config.yaml
num_hidden_layers: 8
hidden_size: 640
num_attention_heads: 10
num_key_value_heads: 10
head_dim: 64
intermediate_size: 2560
vocab_size: 8192
hidden_act: "squared_relu"
norm: "rmsnorm"
norm_place: "peri"
norm_eps: 1e-06
positions: "rope"
rope_theta: 30800.0
rope_fraction: 0.25
qk_norm: true
attn_scale: 0.195
bias: "none"
tie_word_embeddings: false
parallel_block: false
extras: ["some layers without attention", "local attention windows", "shifted keys", "exclusive self-attention", "LayerScale", "capped logits"]
init: "uniform"
init_std_qkv: 0.0168
init_std_o: 0.00421
init_std_up: 0.0168
init_std_down: 0.0021
optimizer: "muon_variant"
learning_rate: 0.00826
beta1: 0.95
weight_decay: 0.0
lr_head: 0.007
warmup_steps: 60
schedule: "wsd"
decay_fraction: 0.604
decay_shape: "sqrt"
final_lr_fraction: 0.02
batch_tokens: 262144
max_seq_len: 1024
doc_mask: true
train_tokens: 797700000
max_steps: 3043
dataset: "wikipedia_en"
Each number is 500 + 40 x the weight over its row's rms, rounded and kept within 0 to 999. Layers, rows and columns count from 0. Numbers have three digits each. The size before them is the row's rms in percent of the matrix's.

# down: layer 5 MLP down (transposed), 2560x640, rms 0.0338, rows 537-618, columns 240-319
# up: layer 5 MLP up, 2560x640, rms 0.0684, rows 538-618, columns 240-319
down537 101:450447526435437528452489495512462457466474514511545540523516431470491586433472433464474481529484519504506521489473520461544529573537528437488484525495498504533566451463485573500502475523501488438607501483493538495546573486524597546590504511
up538 100:532504530483525452442457481514482554461544495609507485535523461479432469511460489488500447474498514474491473457556467535523461473498507458455484512467442514522527508525437449489542529559493562459530484592481510543470476462487499546498568470
down538 103:561478502498500538444457538519536562478545582474494486578463466478470448469554513572372449422515454517495527545497517520474537540521488410526474464495506471539516465488509411438504480444581464474456523536482398505530560464467496525548437547
up539 095:480498476513452431498531466524500459475486540490492594471505500501526541495533450438546548474508485496564491403500456545517546468511488516492468461471528497492495455438579474419447528592434462538510523516504555499472552478532549419540516603
down539 097:537423599527489510456569436501508539451522504511479499504414479501488594500564528449545514563494516547506499499488572484459420530505465513520402460478465443528506489584571497490482563425580626483521536521504517484491505522497491479517484511
up540 104:469481497556551476533520561469447541470482483524468503507621465510516543462467455436510509514444590501503436541496465549456460485496448475579550501612480515448493445557548601487466477467551549460481509493529556518432447461521522425538473486
down540 103:523562558530531473449531545539421497590494470467553522523524509500447530486514484508438470533506501491472469505444551507529459423495514568434506489509578489493543462446495546463510568562510447460463469523497418541482456496533520535545479449
up541 088:522506552481481521522492475493514479479533584531483450468558410455467550550555421534544503522540423518472511512546515485497465485568500506412531565491511448534534480549543460438503464501457488543521436457502497543508537563470519492545519503
down541 090:431479513594543530503549521497482512494518471507497523518530504469468528489529520495440459512527469517524490510549518544398535509497481506499519541516529487465508534532463489517495470532490531497519459482534483512476501492472570499532442528
up542 104:446531551442503457586532442422474535558477434489557487549527517523473504473542568526436524503561507487500500499567557515539577466509475455438460526510524516517537466519527474571440525470461552528451524429523548430525497453565573453472534446
down542 099:495550490460439476511483417449485481548498502485456478518396515542489461522537509548479530395465543518494466518456495530528548459434512571472523519501486463440490453487478482525429456484488473498524492442514541495584463514498494486471538507
up543 099:481486432526566497513493439534500466541491520464523510444522484417475555478514434520543531560607511509507415489497464488504530539528518551560473537591524541496495474503472540459446431546483545485542502552519503565535417479492463462480583510
down543 099:492514479559524461530455551550470492477551586526538498523504478476450561471546535528558557454445479527509519524509466540448580520455505486507464491551534528507491540484527501529512435512499513486528468551460508481475485520560507502517557498
up544 102:498534438536415423534530526520545505485459518468505544523511417452618560520466515453473469453484534544558511422577484502492505483548516460533510391542498502543455482498436571466535451472515503510526503495528503486519522489500515464438512471
down544 107:560487558535518469530500488479449428541506533555542561480513511530479464485531461567557581446449533517494498464502503439560487558547482488479539440539442517547492471536514471484491515453492478519477499528478459482480544534526518546544504599
up545 104:556507586477487462516493491486395534500538541461478514516466492491535477547544506496526432462468429477481528490505502555479544492554540503538505460555454451492511588546485473548524540449495443502384442518502498452484519529570508505459512483
down545 100:486482490448425491499452477508521510422537504585576517541515432498528547532520450572520543494538511503401500442402439463508492477549526534476531453482502483475450523493516457462476548507509514539503548456516471507562501591514473513477452585
up546 101:524525542458499559495511497567459488514525528455513508441484546562460533464524502432556448461492506521485457498518502444526529486478563480482435464546491495420539509513448521483489515456533456483478514522513504528506464483508560477494474473
down546 101:464478512552478523487480494515493533468595459514509568550526526510469500431466530500501544467510526450489541465512445542540517511518492454498459481520491486505495495567490504457489495478468473473499444504589464555554501494467509579511508521
up547 096:538545487501535437489581483481434453450510485432552477496439505483469474555454478495570557497524501492448499523482587452465529531559494507455496441538534471511518533527523444465483538530477600501577503591476441480500548561462485489453572475
down547 094:520505454465474458495593501539477499543532481497450482488537527456493456436511482525446478481508516511525522518473562540470520529461416532488487490496501536545548453463532466494482488450485406473551515531507461408529513541522430494513522501
up548 103:464456532468498458509527507435506508488554524514484514590516439540533507542537500502456488538549538425453516593464503549476586511507496557524419550475517556501478546520526515508486480483524530498508541492522528494497468533476477481526454516
down548 108:464552462480521422480462506512540473435542561516516524455566558546534534566518492436411522442509477530549567508485489478482487522505468450497450430438516562493530462575540505480525534498578450491547514444453503511491522482539486482495484527
up549 095:493540516403472475535487474515521448522484537480577507531494539519499545497538492582471483530514488501471510462541510526514570506464443507560443563532489473474472428500471497483510495500481497522423506474419477382470560460448515505475512529
down549 100:510552504501487481538519546430479471427504532559492579440544540479481456509485501545510470543493491474541547496471525478537502487455494488557472437584539461510542583536443505479480482554488462477561455509450438528507522456501452573517544516
up550 107:562502532487465576438490499497473502506551478518522509497458455486524502516546527490495498518465473481452485492513506559490476529609484544543411508475488443462440481480549555541509475509425528463503590504577468582539527536496513467563541467
down550 107:523452462438433520495472557493426514470449473540494459518513458503492514481518488537457517496472534505512480480466472551462528472499475498480482558443491484489588463546535589510537555536413563546471510457500481490576516515454491440442574473
up551 112:476474542469540429505419519477450527550521446502510512509431491469538554507574414489488493475553456500468437515475485545435484520443479487442435483491495492532452485487572531524460506479529484474502501560464524480527500501531498487453489491
down551 107:548478473487562474550457501448446482425538521502486485510476482451521470497513535516505430518482505560518510471495480528451511515398477436463535460530520485540471476427477516515521515494511477452505500516583503471526534475524541470484530567
up552 103:481518613516507438546475515463606399434440480500552480484595503514479497492409485532462568498493516523521520533548499491489452516489506517510549509475475537524553468490528523559495465516433497455539527478524532488457480534616549407470551557
down552 106:535614474448450542457483510521498579561478500543428573538512470523475483513523545492488558501551497426418514462462505475513484465419497480530510557465518513555528534503508460520538531576462467511482480477478464503558530625521516502458419533
up553 085:523557426475540569506490535511472459494521576445565511470492415556507562520479560503507516547534432431463545496473510544511532407495468488461414497472480513473523497525528449532468451541519455471503474501473498516490497580516516437482525530
down553 086:474499578537476474518523534521466454466522415454410460490519459483488534471495540515512424496528522521470619441504510509468546544446430484508546432599497501500483517378538535509431506508476475534509505575493425469508569515468503492539431496
up554 099:441480553544476484505540460455493481479516524509458510495515516499575503452457533500518456562451495507531457607551448471466508527554513535453457597493542477487501497482496471615574464503542525551605530494487552476545533509515507412508530486
down554 103:501502451466530425424456498445594457562519471496516462545505506527534472488461492482428437557535443535503472527455431557542516475483567561427485459494416450515567477509429473507472536507457509516574498439551504514507442548526447433379479513
up555 099:479449464469435446526457499460516422558534510512444474515484471504496494497505511496482501536508482464513497452465492402473504494484455461570438491635479485484472538492535509501493595526508535475483474481571426486559529513449581504482526561
down555 101:449476476503526538483486488496518544509487523550566453361569464499455509524457484527487500483453497539498460416445476459490509563565495480513501429434504488464456449511535472527584488507479494497540492543503479486464530516506513558468546550
up556 116:503452507479521465487485470527414508499552418509483514525504486434488467564415456504511507586482453518519540503454416501515482542455501383558550531465495410437472507542504477489482476503504483468488490525541509424462510452542561449542471486
down556 110:501515485531502521534522487552503597567480499486435473530467518457474471566450543525495480555484547514560514503528546502510470583515581489457521554543429490443524570428478505476500538508539547528512478497476531444447513530452528516488453491
up557 104:475522499493505610496484446453498518537531466579473491446417552541460413531499546468515589498507519507481510496434477560527528523462467527450533524545543535499591566503504491550502509490518523536472582527487578488481489512513484460498524463
down557 101:494396440532502419497551547509540582546462466508461459545565483517494439530516453452520480507448530550471504464493484436463550530463507412478501464512501447547513544508515537429536536517510480512492510513458532557471591525507475484485441486
up558 097:499527503505495458511551560482464549460564445520513461444594490475438464542486486459498502431476460548481434458463500544521430455528503552502563480526574557522466491497546523493472511496523506493438541454525531557445496432511414485510570421
down558 096:483527451471479566469471501461551521443436503490508531458502523450532480530474548573467540505468521480591576490437401488521520484511533539505448523446547535518441530462552568490451500513489496435437513528498491537510482474526447523567497440
up559 097:508493578486538449513460509480477544429510569559452454445436501535535570483462454539513561457542530512487482532574516595465486519423462629555464450497502588504470550540489517497495468486523527548504486533547462489515549483489531499502483511
down559 096:459559492552543446520500518543500542482488548504466404549509478459444502484514531488520532520496526562572543486506526493439523486464492541531538446484454481476547465523437471484532576441489542496523431393507511461474516403535535487525466551
up560 097:529462455479449515456550507471562443496516550497521447457492451547431514494543549479559456509479588567501461526568403513520556496524530496492449463472492489520512508444500474504549466467462507507523500442488482512477516515525493459514523446
down560 103:440511518479554519489473576511512528450503520523521582498525513554462484482492461498494554483522487491499512524499462466512458501496367451482494430531451521537499515566535473477401539520532427559555498459507571443490439554530512530505502533
up561 102:486454533445437468521526437527416587472463477507591578465498523629466505555512513528452583531524498464505519487519492513516436514459499529566475445461422570490501534575452445487522552548510507524447442420518506562485532545523502512536457536
down561 101:477541524512471496453569467490529411423484459478519569537520458509518550512466490541528436510471505546476531513455512494561535494478529579608505568483486518489534561496519489524588516574495507494514521459518490454499489486434559472472483466
up562 092:543565513461474540422538492521426426547504487502530515448503468576517495510538485514529554516484479516562519545508492440480481488557517469439542506440513527468451528481556454561484464445537472551521423474541543452500412554549439522448572468
down562 095:411371509549462487375488539523522519477495553471488461487466482488444495542481536487492532539470425490490441468446560511505508499509519473519512478496503556472477507459502545556461497470499461507463574498497536532501476514510456534531522470
up563 096:527484579431579484454521541493489531521541476493513469478477470514449516448461477518534527517443492502473552507552516467546509484494518550449542478496423448530532499538406472521494528399501566487427508469438474473375507449498495461459546466
down563 098:554453510473539593489511507498550531490447520474520506553466465512501560509532534507536509506519507490531469504550524507524419502493513538499520425506429471511468491596489494516517498471516454456446505467439491440448498500448553480377448460
up564 095:594564486534545482474556518458409494487487510565516464489444560492526500541545439497543473495464520499471520495483500575470481488489473459488607503442458495480465495508568489445572521517497473446445485493546481410468482497511567567509506510
down564 095:471505510463522492508533508401530578460468605415529551510552496525566494547505471532456508502357462501434443563466528566511472488547474486490445497562489500503480456491499487539497506513548534447490439536449506513448395559529514478496495553
up565 107:540526468491455516529493522536475539480526470532554488531476516499501532397462539486486499468519495473527403558466517536512517524535541524500408481445485529428479519542510483491474476530493442458455526463481510504427482479466466509459526513
down565 101:486477570544493581480462537479410483489545519515489528510466500529538542521513497558576469553487415598563459493473468560509459466429519486536518477503459503493460472431469609532545568510501493499553526530501560458478490522511467548417504509
up566 093:512503561495530522487532492570563488373469612539469424398602508556440478514461467509459539454496529514525479504453542480470500560464507525401464511542545498546564506496432554509514462548485531535540521505515550463459490528519529469511507539
down566 096:481525485429478537559506465523503467517444538471520512544535403466487559432571506529516444525526486540476511509522474515506543459457545447486538487461480562481503493483518432545481504481436493493454500532469569510493417514495461554518443562
up567 110:498517529542479487518531426497564334506471489557402491551486534409550495469417449530563446491517478486539465534497542520492464549440496544455483541516539497492447497524521504482531458574511459511607482499549504539489546470568439494407523475
down567 102:540475493456525571533529538518516478450452503519539530478485609469540408442458462515469489475492517466542551453460496546485563494441559511476450538488474499418452525477495459529437426506380453491543523497554492463562455452523442482429553441
up568 092:541485519462534516499422486541530483581523483501471524520547506462505447496490483484469517451506500471526466490537553466442549548350525536498508540575509487465455548509471403530494528421490547516436601484407476471492534515509541503612475527
down568 096:534474445536534495510404554515398511449491501480487561529491502522514538473499473483630539453422490560470547474601489486412612491499461551487556477460555566458471489483547474497471452519479523493440465522532514500505553492473505496554463461
up569 093:509551486492504476526503561501556456529515516443534479514471480575562487458544438507459471512506594478539514512378455544556419486461446425472481405465537532557505608491497523483529529430562460562469443515494451501473597556522577476520466440
down569 096:488554584572564519484498470470426440505473544561540492507464485507410513472516476505472501541547492479460520472434509445468519535528621494490546529525445516449518540498470477527513496520462540492457491472483527515529525474503493479505528547
up570 103:538425491527442475446486518500453540536510533558437460461459464602537452551518488536490546503519479510516512498509504382470512499475587452448436490523533517516466525452531477519506551454531488437492423517599543470583544512495536476502516560
down570 100:492556423468472441495542465424517574469522484535431443518541566468455503524462478516428539503476461559483537467477482467535423462457495519486497465564552532525534433512549506479504549546417529518477530451549556487560526462553479492458533507
up571 097:575523546496579494443542518505513495541503503458605497530493517478501516431545560500490591514533491498483496472459498449513453506481565566411541617536467439489460479542487518473518471502505448533462533512467478493559507394445466509476523540
down571 097:476476472488506478452524499545466424475470466543468553445545469567403515516520493502480445491504533538549483457535498555587540508482545541538473536499471498538555492537509566544568398488507546510515480485512470481422496487472593590496547445
up572 104:562504437477450443472468479518481517428481464449449522462467465517520505527505476520464400498463531496465489495493476516545512560449516448462540500496534544428484556421520547530446422481520469548524486506459540511554495515450530445458501521
down572 101:587515404444485520540500526563490491468424532485512422585594524493527466487435537499518509436404490524510522484469475451523473513507473522480457488500466559505477490508476549502537536548483478511489494492444470408515497526529514518394480529
up573 107:494465533487469551453485501448404475466498474451578554535418519522499493422465507506491453475517496476418528440553504527538531508556535498471472503519556540545494497509500514456485530469549592460507486536597477494498501533516489427504462599
down573 104:525518508513505484480502568482477488485500439540512491522539542547401441485542516502517471522527537528459504521521506532513484546489490415555423527494549476499526489454466493445501457468516518483575486525554493498572459433516493504456470481
up574 097:487519468493503467548506445507452481493499488503505460474513467585495539490503508543470546383480504484481478487366447523553532475538557525511464484453479491452529528542523452519537503485486497481463472565500482527505474557456547501558458481
down574 094:489508477452519532459556591517514553476493475493555492464497551500518517526493569508503578491471555502488461538538528499524508537454534510552451450492390444498506495502493505508517515518437530448484462502550535528601464456524463496459467544
up575 096:542491464414478519522541468501486453454479520417509490536501450479469509488484439544530489506496496482533602442508473450529534452531459412537595439498477476525543527551498464425529521509457490534429374488457505515485480485471440467459565574
down575 097:490530493481576397547556507482493458509468498510596510499421484468497475513451472553452456506459469532465503485529462477545534454411526429428495505459397584415500452517529578534552524473447524537496420470525535482526546469464457488459472522
up576 094:465468457507503498567462504475464445507492550587416524498587538559513465486533569397511587460530518484491496537565530490528530524547519503580502488465491542486543444505455511508511568502488541449477458470472494564530562544522546524475571490
down576 097:479523487477451526483560547510453560474521506447527427452533473565465533559538418493523522482497510427474397517475508489418492505497496493573567459539469520440494471470481482482416508428511464517434454490522464488497516426514504516496384583
up577 094:529528566521509490485536484533601456527507479475526523463503439508456456538461494452525621546535478486469489515511549494498517508516511474525462598506503549501561543519544542535505490546504433473442463589501524440499517445519415465485545553
down577 099:517498428444419485535502542436451548492514469474461498591475469527521505520524477538462467563516517499528427571504487546479520418501480472569542470510548558506432420574519478527493458445489408478472473479560487509469572505520538458515507489
up578 103:505452461459468483488575473497495476487478527502481523477431445584543522488544568493491414489464514508545463594528512515438559514473436480514522525474428509469446502505444505494577466477573493487506548493512448532553477538571496479541504454
down578 101:500443455575535512455517585523518547547461531440546520475508521534545497486459438538482524512480516544510513530490510590470505427443413470464423481443536497488534529528471467489432549486583466481449468534510482550516542506549562580522491593
up579 097:537487484425539537559471509475461514540508471470482488444515491492575496475571542470490589503532478476551519452502532492483527454506480493545529427482543439512534575475500469551535516535543496513506530488423494497507479536460602523426559507
down579 095:508532487580508516486491516474456493539463500452533513546535518453444472405450486482497572460475493553525421504435534448541538491470504517540485482488527503526528493498455544511525516559507512469534520546500444586486533491484540506537495445
up580 100:447556505496505514469440459536528488454550467515498527569507472515522528526533554578456468526492448477483472503510507530589546489467405528486516595417473577443502481465553467529553537558512494531498508441457460488494464533530536528464496495
down580 101:581452557482477510423545457535522501480540483524527451533534559530499556531518487489481481477479542462504463469497515525466510522501490533533547470576477571457386554491447501532557481472486510445487485471466570608483481513519469503482497452
up581 102:471501449503507437542502496558531445505520540459512504486499519506480544458454500438489540580440434486513488409521515469522449484523537474538497428506545547500518498507463514488418463480465474508489586473511525535536465476504446483470541454
down581 104:475538521559545479534517490468458499556491503426464458461531551491573430524480397538438491442435491448513516433472413474588506528510525572496468524497532479504551518500497495466516515426475552480486443508473495475473508512531470500524516513
up582 110:517546539428544535501464502528549449488442536436550467483457500525556504491409464498528513523528523487479494506491522435472477572486438489529518493525459375473559512513521550448470517530516483560474530482446544568506493470515480565510483463
down582 109:483555480484482444455435461475532429471503536447492449518447445492508546529460497497457463469450438500514449485461438451534478521476446504498589477502462467518479470426504479547504533477564549534457505484453373547467473485471574532531476455
up583 106:484547460535483449582469490432582576491488501511536529512439502477434501491513496482538521576501506435471581525481537447478473503503498463477464490488539479470483566493454538531513498550553501479487469496514509502504536522480529515536492486
down583 104:465547422521545465461448491453459546545509533528547538508453515486528547424471495484483463470544486527543535464471498512510553524520524462438488417480456539507479568528496511457481500530512551497523442551508548475515457482436531495429471446
up584 102:483457522539512512532491433553572505472528467448500528492423543519437486517493503565464477506529481458454524509525522535507547500513534519434523480539475517516484598453532526448541525481461551484582525566494509488401441426532535525545574464
down584 105:530500495532581478510513475468548444513491451468488496530539478563522413470515506486491440499463524540511473479485452525470480469484521518432432469456467516536522481510524522448545495505474482500430497508461465534495453540500513499466450507
up585 110:501480498543570543494473538492524460555536554505531506478446484496497530551520523536481469482586536527531496576483516484481487477490491488510581447439481480546491479478514522457538520497445463494529543541434557486469521490507532516511546514
down585 108:558477493559527508462580521574530544491501551471547519507493472456501534491479477453424485446531508521535492560447396521484448470510496538542517483513497515483464412495485475502531549496483479452512519456460557433505518473494540484497534496
up586 103:510469515476491514457403518608480412496528517560511466463492450546471488471478382525483488530526463536442463454513527518485370463519510509571442473530478568456477461602491527506458457493507500594522505471516481550596501545536511405510510501
down586 104:509540504493512555476503458542492506481509469497628460477534480473475447460486458544494547489466547496422548593532523465431566492508412430475523544495516487516402521512488492425441485511544519508547530511493520504529478450468497562479495420
up587 095:493510456562549483493476520536475557557474481472442470480517529556542550504517538527520530469476435553470553510493485447533506540475496465459511456534530524502498499382488507561504477424488501486490436465454561529469516428520509473546491513
down587 098:520534565440529533516554516513565507458449487504497533558531504524550499510420505473530553556483434512510502584418462524539514470493519507489518502445501495524503480520556471463488478554513486474478505475457466485464461532456510527471488548
up588 102:521596517429496438537496488483442491497469447516477546436471499459578527512505545508455475535459497476402492551533521449479505497450494452484561495556488468586540471491455453515510523535477487467416499478495568534592474493576440457449467502
down588 103:524525476445518453500571549466487507480494481552541517495522493528501514608583449486467562466438469497520535433461486540491493538547491516493544496441514516495509503426515485524541538535477438517471499510484555512452513544471443536519496518
up589 115:599550533519463473579521500551544466609558565555523473515542554542504431494415475569541515487477550615511517518493510524551506545557495535494519503495571523478458511544536506426449613485494489556485568566442488497582485499489450494549484474
down589 106:486546548426475531502491534521566476519540534557503503537472530492459397527463467570495519505531507547526478546556504448523459500480528471490473478505509457472504448456606498399494504450517477499515543549473467520474415511403506501531525551
up590 093:500510469502481525495489578464488513474462566495498489462473484505498522582535529509450524499461479517473527516513508460455540497457499488498547549562474582516472449460475542544538519455540458481479510540455469501479391584485518535465533471
down590 098:461513495473467528521464560503475494575490494452497541498515457581521501523500543469585438461472532483557467556450513514443502483462534438507472457508511500520452463498487546527489448491503543540512493485501581486468492479506409464577503577
up591 104:469472501521539511470472438508510562480480450522499537568511470555483558478500507555486466494501470484516475502505457436496544527494535455458487515483478518516526523501513461501430482427504501591534487438477460505469463503441469528538540535
down591 101:467476491477485529480463471448474554506570480469569444529472526545461495471463479450421497491485506496529510542494442512479533441457427452462556540546421506489539522495544512520495497444520495495536457538456436550507559470536474507517441565
up592 102:496510478531478479503520559457475516525511567503472539471499569478447473533507534498510495529590555479491503490508501447455499528504451518513536492475437445502430527561536480552554541496572543494506477432530508353430544480496512493480595458
down592 099:450443470489493558472505481535555527501482492449507502452495497511490480490484515561483453480542556443578561466527492423609434481449505566469541563470468463551533489508458537535516508490516491458501487501531458511511469557512561404419454426
up593 105:499539437508527527475503540431468487527510502543472521554447520503491570447502519540464491512486440536506575543486546480534542542459514511522485455455477503492454497503487468547484531451502547482476495474497525418502536525569493431476488498
down593 109:471525502523470489458498515544520485535528510515511510599522485515543499527505426548468541511447489512570534524459473449554514542500505492410528430470460523560475474565504490495500468508544482499433432480462476456467536463598458367562502528
up594 103:548438503541507475478447488465490491487524501511487515505457440437538514587551555492487542479485512496411555524518451565510545490532506447505484474476446543500459459547511523533492504512479532467428505453541524523453574454469527572562489507
down594 102:540523455492465486522414495507560444541520495566453542410534462461518493535514508436455498483519513471543475461605501455500459528516505561546528436491475515541456469459526537447495560499485495465463501495525528471497567499504508491514481570
up595 095:514566474544479516582534528537474466492510502500556547520457548540472514534442561519482533436548568545526537492478516523520472505536497524448426476441542507549519516501550481505484485571524473489580514444533463541476552526559474604490511470
down595 094:494525519508477471598444453490606536562482542502518546423479520486493527547474500503430459434541536484540451549515498447483519503492566512520486449465500511535534544425456591456441544550539485497469520486478416542384518508548489511451483503
up596 097:509488448504440494500593467502491516487451511544461516539471467564438540495493533480511496525525475528516559496387550523437482501529481491573487567558506521468527544487540474502477529508442543578496523480484516559466569443460490509503514505
down596 103:504502504541484465503435530469507468488498573540457528541555491468554538551528488504521463405459500454526510527450511541538515489443419537517497508498484494514538513551520449498467514559511547471552459497485473436415492530531566459585529495
up597 100:496504485518460470581412488489553607539481505428474504462548523447493479485541481573500564479445489510441503482537505557474472497493512517510437496448488541451538428503413514480514498512518566501560542480543483515511505423522461488592461523
down597 101:494533542555486423484530515497479472576457490538509506454423555520478458488522533554524557518507528529481533476508485517521524544522525476514519524403449580529542495533523465545479539499472534473484520500547451502480496558559476515537427474
up598 101:566519524577526543431483480541492416497375504523525483482468552549553475532569436548487494476518502472550559534463417506509569573549415535533540559551511510570514521507465529507558509528497450500486481453544525532459519476434474552510523577
down598 103:495446515506443538509543513437509502501508486541511493463508515521449514531531481520496453496484528524490476531510504506512456494498535523475492497446522516549575432504504484523484533478465419509513484495447465543464456463477513496552553405
up599 103:513510514505553495485497484471531545551477504489443469572540486538485463544552435569554533521482530437533503510380390513566453524501458466595480552456407444469492501509507483496462556491502476472451493495457484550464439427519443466496540467
down599 101:523478509521460558517505446471491445527493497442506459547541583509364478548462469620493501541440475490556488466510435508464514405448456431506512505501520480515467509481480514532548477539541498431488516460527482554545559490512530432518471465
up600 103:382516471520565484480444467546547504494510412513496467470440495525515566448391543555506526523470547548479571509531523467471473529490627561445511501506539579553495458476522445475517475477498420433529561524426538466520487517526517433459500488
down600 100:483474511518472518468500524507587510503520488484500459481489539485567550555492437476513477502483394529504474541524541516485482454536486479399481515526534395519571484515517525556542473433569430442486441546497579504552493603428524500487489485
up601 103:531503583501464467466468559501457454500541536449430474525492467530496540478426493506530458615549512439496504512444556525520498609511501542512502481482401450546552546503585456573533435445446529480462600519505487491469477466449558483518482443
down601 105:505602514484439514445411496506403427501415515460462457529466430509545512444463467459455559469493456542485445503512533423558491498556491540510462475508498453530532615438507514543550485436413530517508453470481532488494453435470547506456524451
up602 108:487464527443564526452489511433479437571492449527496538418543480523520458437475505459509536523501515509481475517532380475520592558463542475541517488499459493504567491465549548430543465509495517374609555555529542481523502555551542534550471435
down602 111:439434535513553360500465539556503464488482470532470438559526533459452485515520502522547477491492557498503532483510493439564562499438482465509502495490527558548533499427556494497455438506503499565538525555522447463488499397508500448475512538
up603 105:444492498516542558471564511507490439509528498538484529503431487487518492551608490567568496566597411504498519568439496498475522552561506488546517546522439470460484539497506501527477466549450461512464515531528556521543542469474510468485424527
down603 110:521458559547513478546519522525511441506435455531473474499482505540571496500576527484471507521543466584471496585438486467437466527511518434514544471503480491501414476485486527490526521492509481553479493481514495491523530608498556525507477497
up604 107:531538496529525496528538504494513546529553536531455478423533455531511526526564500465489449543489464497436470516463582490502439552465539561493554471591546518432509457509501498564499536477566506510460516546532480496444532491507462534471450468
down604 104:505470501541488493464473568477419478517522488462522436537551498532495522481573605535509518492458444539453515476505561457496504497523479475474453557554499549458482496495515532494465479527460459470476506481524516499461577520508511566541461473
up605 106:495488454555486503508453430466461520539514560522524505494527542514427439544498517521515533566510495429400515487516503573459526543479472525437516528519494549493488559526515514471501485493511430529487461487515519502489527475516502480480524506
down605 106:472558523499481531480541497497560475519556514426539506483571567480524454567495536497483470481481424470485566460455509501513554504443482562486512485563429514551480454542515476540496535475498531525481492501453498516523527452487493518526502512
up606 110:521516457471490505537430456521485509471597482513508523517482499483450523514573501507502503485486526520556513460487493405519538504541496561502535523502509500478426507525543487486534410530406468577513505568472504500475507515518415510554502445
down606 107:573486460509447537497466475546475538499533573517545534527541532458472496526540466495507571533505450465501525538490464421517486530582507514493482510479591510444517512547486450492523445463474495427483537518552517540447450552584509506436483528
up607 101:486512490544561465455523528557473506513533575501523523572549522533491484542471533467532588521487464512498512485541495486447489498530455554523508525478468458486553508469495541522511437515465460403452550466478438508486429494476515454550484536
down607 099:518524529536471496453505427469551548463450476505485506466538524481449506455464490505554550517453514493510571457541427535508500528475519462500497574485536541504527424471492439491478520614499455494584492503451499530520464523518535452569507495
up608 106:518408564568578584556521412570582478455506456543514449521517554486584498500475495494467569509482495510500552480454438474470498530475562518577578444453519521449496490538456504477474491494418582571471537556506605516484491485560455468586494456
down608 105:477422455523549510501550587582552394554480434508509476492547559492514475484454554489502501536533467402485462474480445489435405445531501525537527487546581522414509543558450497496481450484427554443512497494537482423533484501533474463511502469
up609 099:511511458493588518483530523505469508521492556486442534402494562540569532565461546500475520478483449560528527430464483561509544511480444466481503499480531447506466552491466545537519457481564527513553525465468536524516531493518425515453524543
down609 099:469507462436445496533462545545480453493546461584452511422495474506457501525468474508478483509441477568527573508469485497474465511501493524500468498519539501497503433524487452505496446462536436522489432486535495523502541502547537528531572560
up610 101:484511457467540587522491478421505494482452494445489480495470495459493487513469525505495481479474503565491515529490544510571504486550566505612466547470451520459580498489511550499489450543494494458486532405475581431430412477513476480470427470
down610 099:463447568552493526417544448495492556496520438466489516487489595490558612507451457481449454494437486439474464487514470492514493443485511555539426449555510544521487400529498459506511490543511546485538545552543522531500528500503419514477470457
up611 104:485542412493576514460550503567447446471441570499558510481463453499495517650490560545428519515496446494449438528480508432448467513492551449465599598489479573502520523520471501472495539561560447491511497532475431442469430454540504461553466450
down611 100:571520509498526521497466459460503460555540572477483535507459462482584493544525490501509474483486468532579531569477540563458492515561433446494468556483473522524469473542493473447500503476510394488498501518458504469538460520517483476455504507
up612 099:452505498550494489435467458525533528537429482597489546551463514557603528526531564480578484523541475541542472474526531538551501607547561513495510530501488483494491473530496475497465501545471458471555484517487496505536436555494516422488500498
down612 099:569458437478451522459497516481537510468538454467519508460520434574484511488463487497555444540616449441540517491467481577441463496518473483500475381521469465534484450491533595464515478488503517507516483506523507543480481484491487535510499437
up613 101:542438524515506465486549551558505449531463526514522514524472518534398525527504595493475538479490565510558482469479526487467432526441543493523494559415465535461553572516487598518545499512552441542481498517474533551476495528481418509560476477
down613 100:517503412532473471481454563473571550510488456514572493480546453495496465548511515512475529548519522470560474521581482536425604494533456598512497493500454495465519383545458512473519510478503483562521537422524463507465514469539555543500467483
up614 094:539536575512452451574528554595455489512565519492493465489465490472496516561526577512558436510503595548519479503609434482489545449516520537498479498442494484517536497499519500482506487486530432492481503499510521473523532459498468477566541481
down614 099:516486520460469586482459483508451562468452425509570514465479441563421490514475534470533525480531512502490489552533416482545466478507488563481471502467518460433478493554478446532537498547509449504470505535507491523478555489495527493475488499
up615 087:496481480502456514473432504468437522531497502509518419544528447477477540503534532492459530570469424540464507540523529425468471585491529519479496444510540480477466535556480526414514512541470485487487375433439498479511497473492473467557473498
down615 091:479523510576604499512508495507514453483543498496549471508526531495485562514472491548497476413518559545495512510443555508549432475497455545475505445494521465538458460442503550589410540470545504475459582533518466474500525498500563556487527432
up616 090:512463484533581419455465472461440507496542516506527548480492515489496450507492479543420510493504557502471486493529425511470517534492545538533560527533525442526515488515483515524519393493495488527468438561511469566539434511466533521504558455
down616 092:462602474503469412501461488441508485519486483452505515476490535482546452523524473484545499496475499493499480501516565547470526473511437503460429471484512517509530408505482571520474409602508494511477493536512567494455442543568488525489505434
up617 093:520484510506511554480571457538472486443513547480483476566498522455506461429503450488521527499581442517422511410448529538464472583474457487523496516523529389475490497493587559549489506520505470519488474468515487577514515536539522575481436462
down617 100:513486469420466433452473487505499503512454444544565491502489501457475534470484519517502486495449475408491457449442532481475474518535477552555610503495472513500544520536548529472478456470542523488452521540538473489453507525547524510502479525
up618 101:451498538590507513524495535499487540414509540499523496531482510563527513469481475518572424475516528503529514468475529514474497456527414461488564495494575457548460569530454458500507469466553465492451540457543539411524482477469522471476524392
down618 096:446487466461494480586543511497413545442527535531486554466493512516471471523458518443503481425549537549544480452470608489546518529529473466572568457493477498470524498478473553488507538520459533517494516528540526569433367497486485519527513561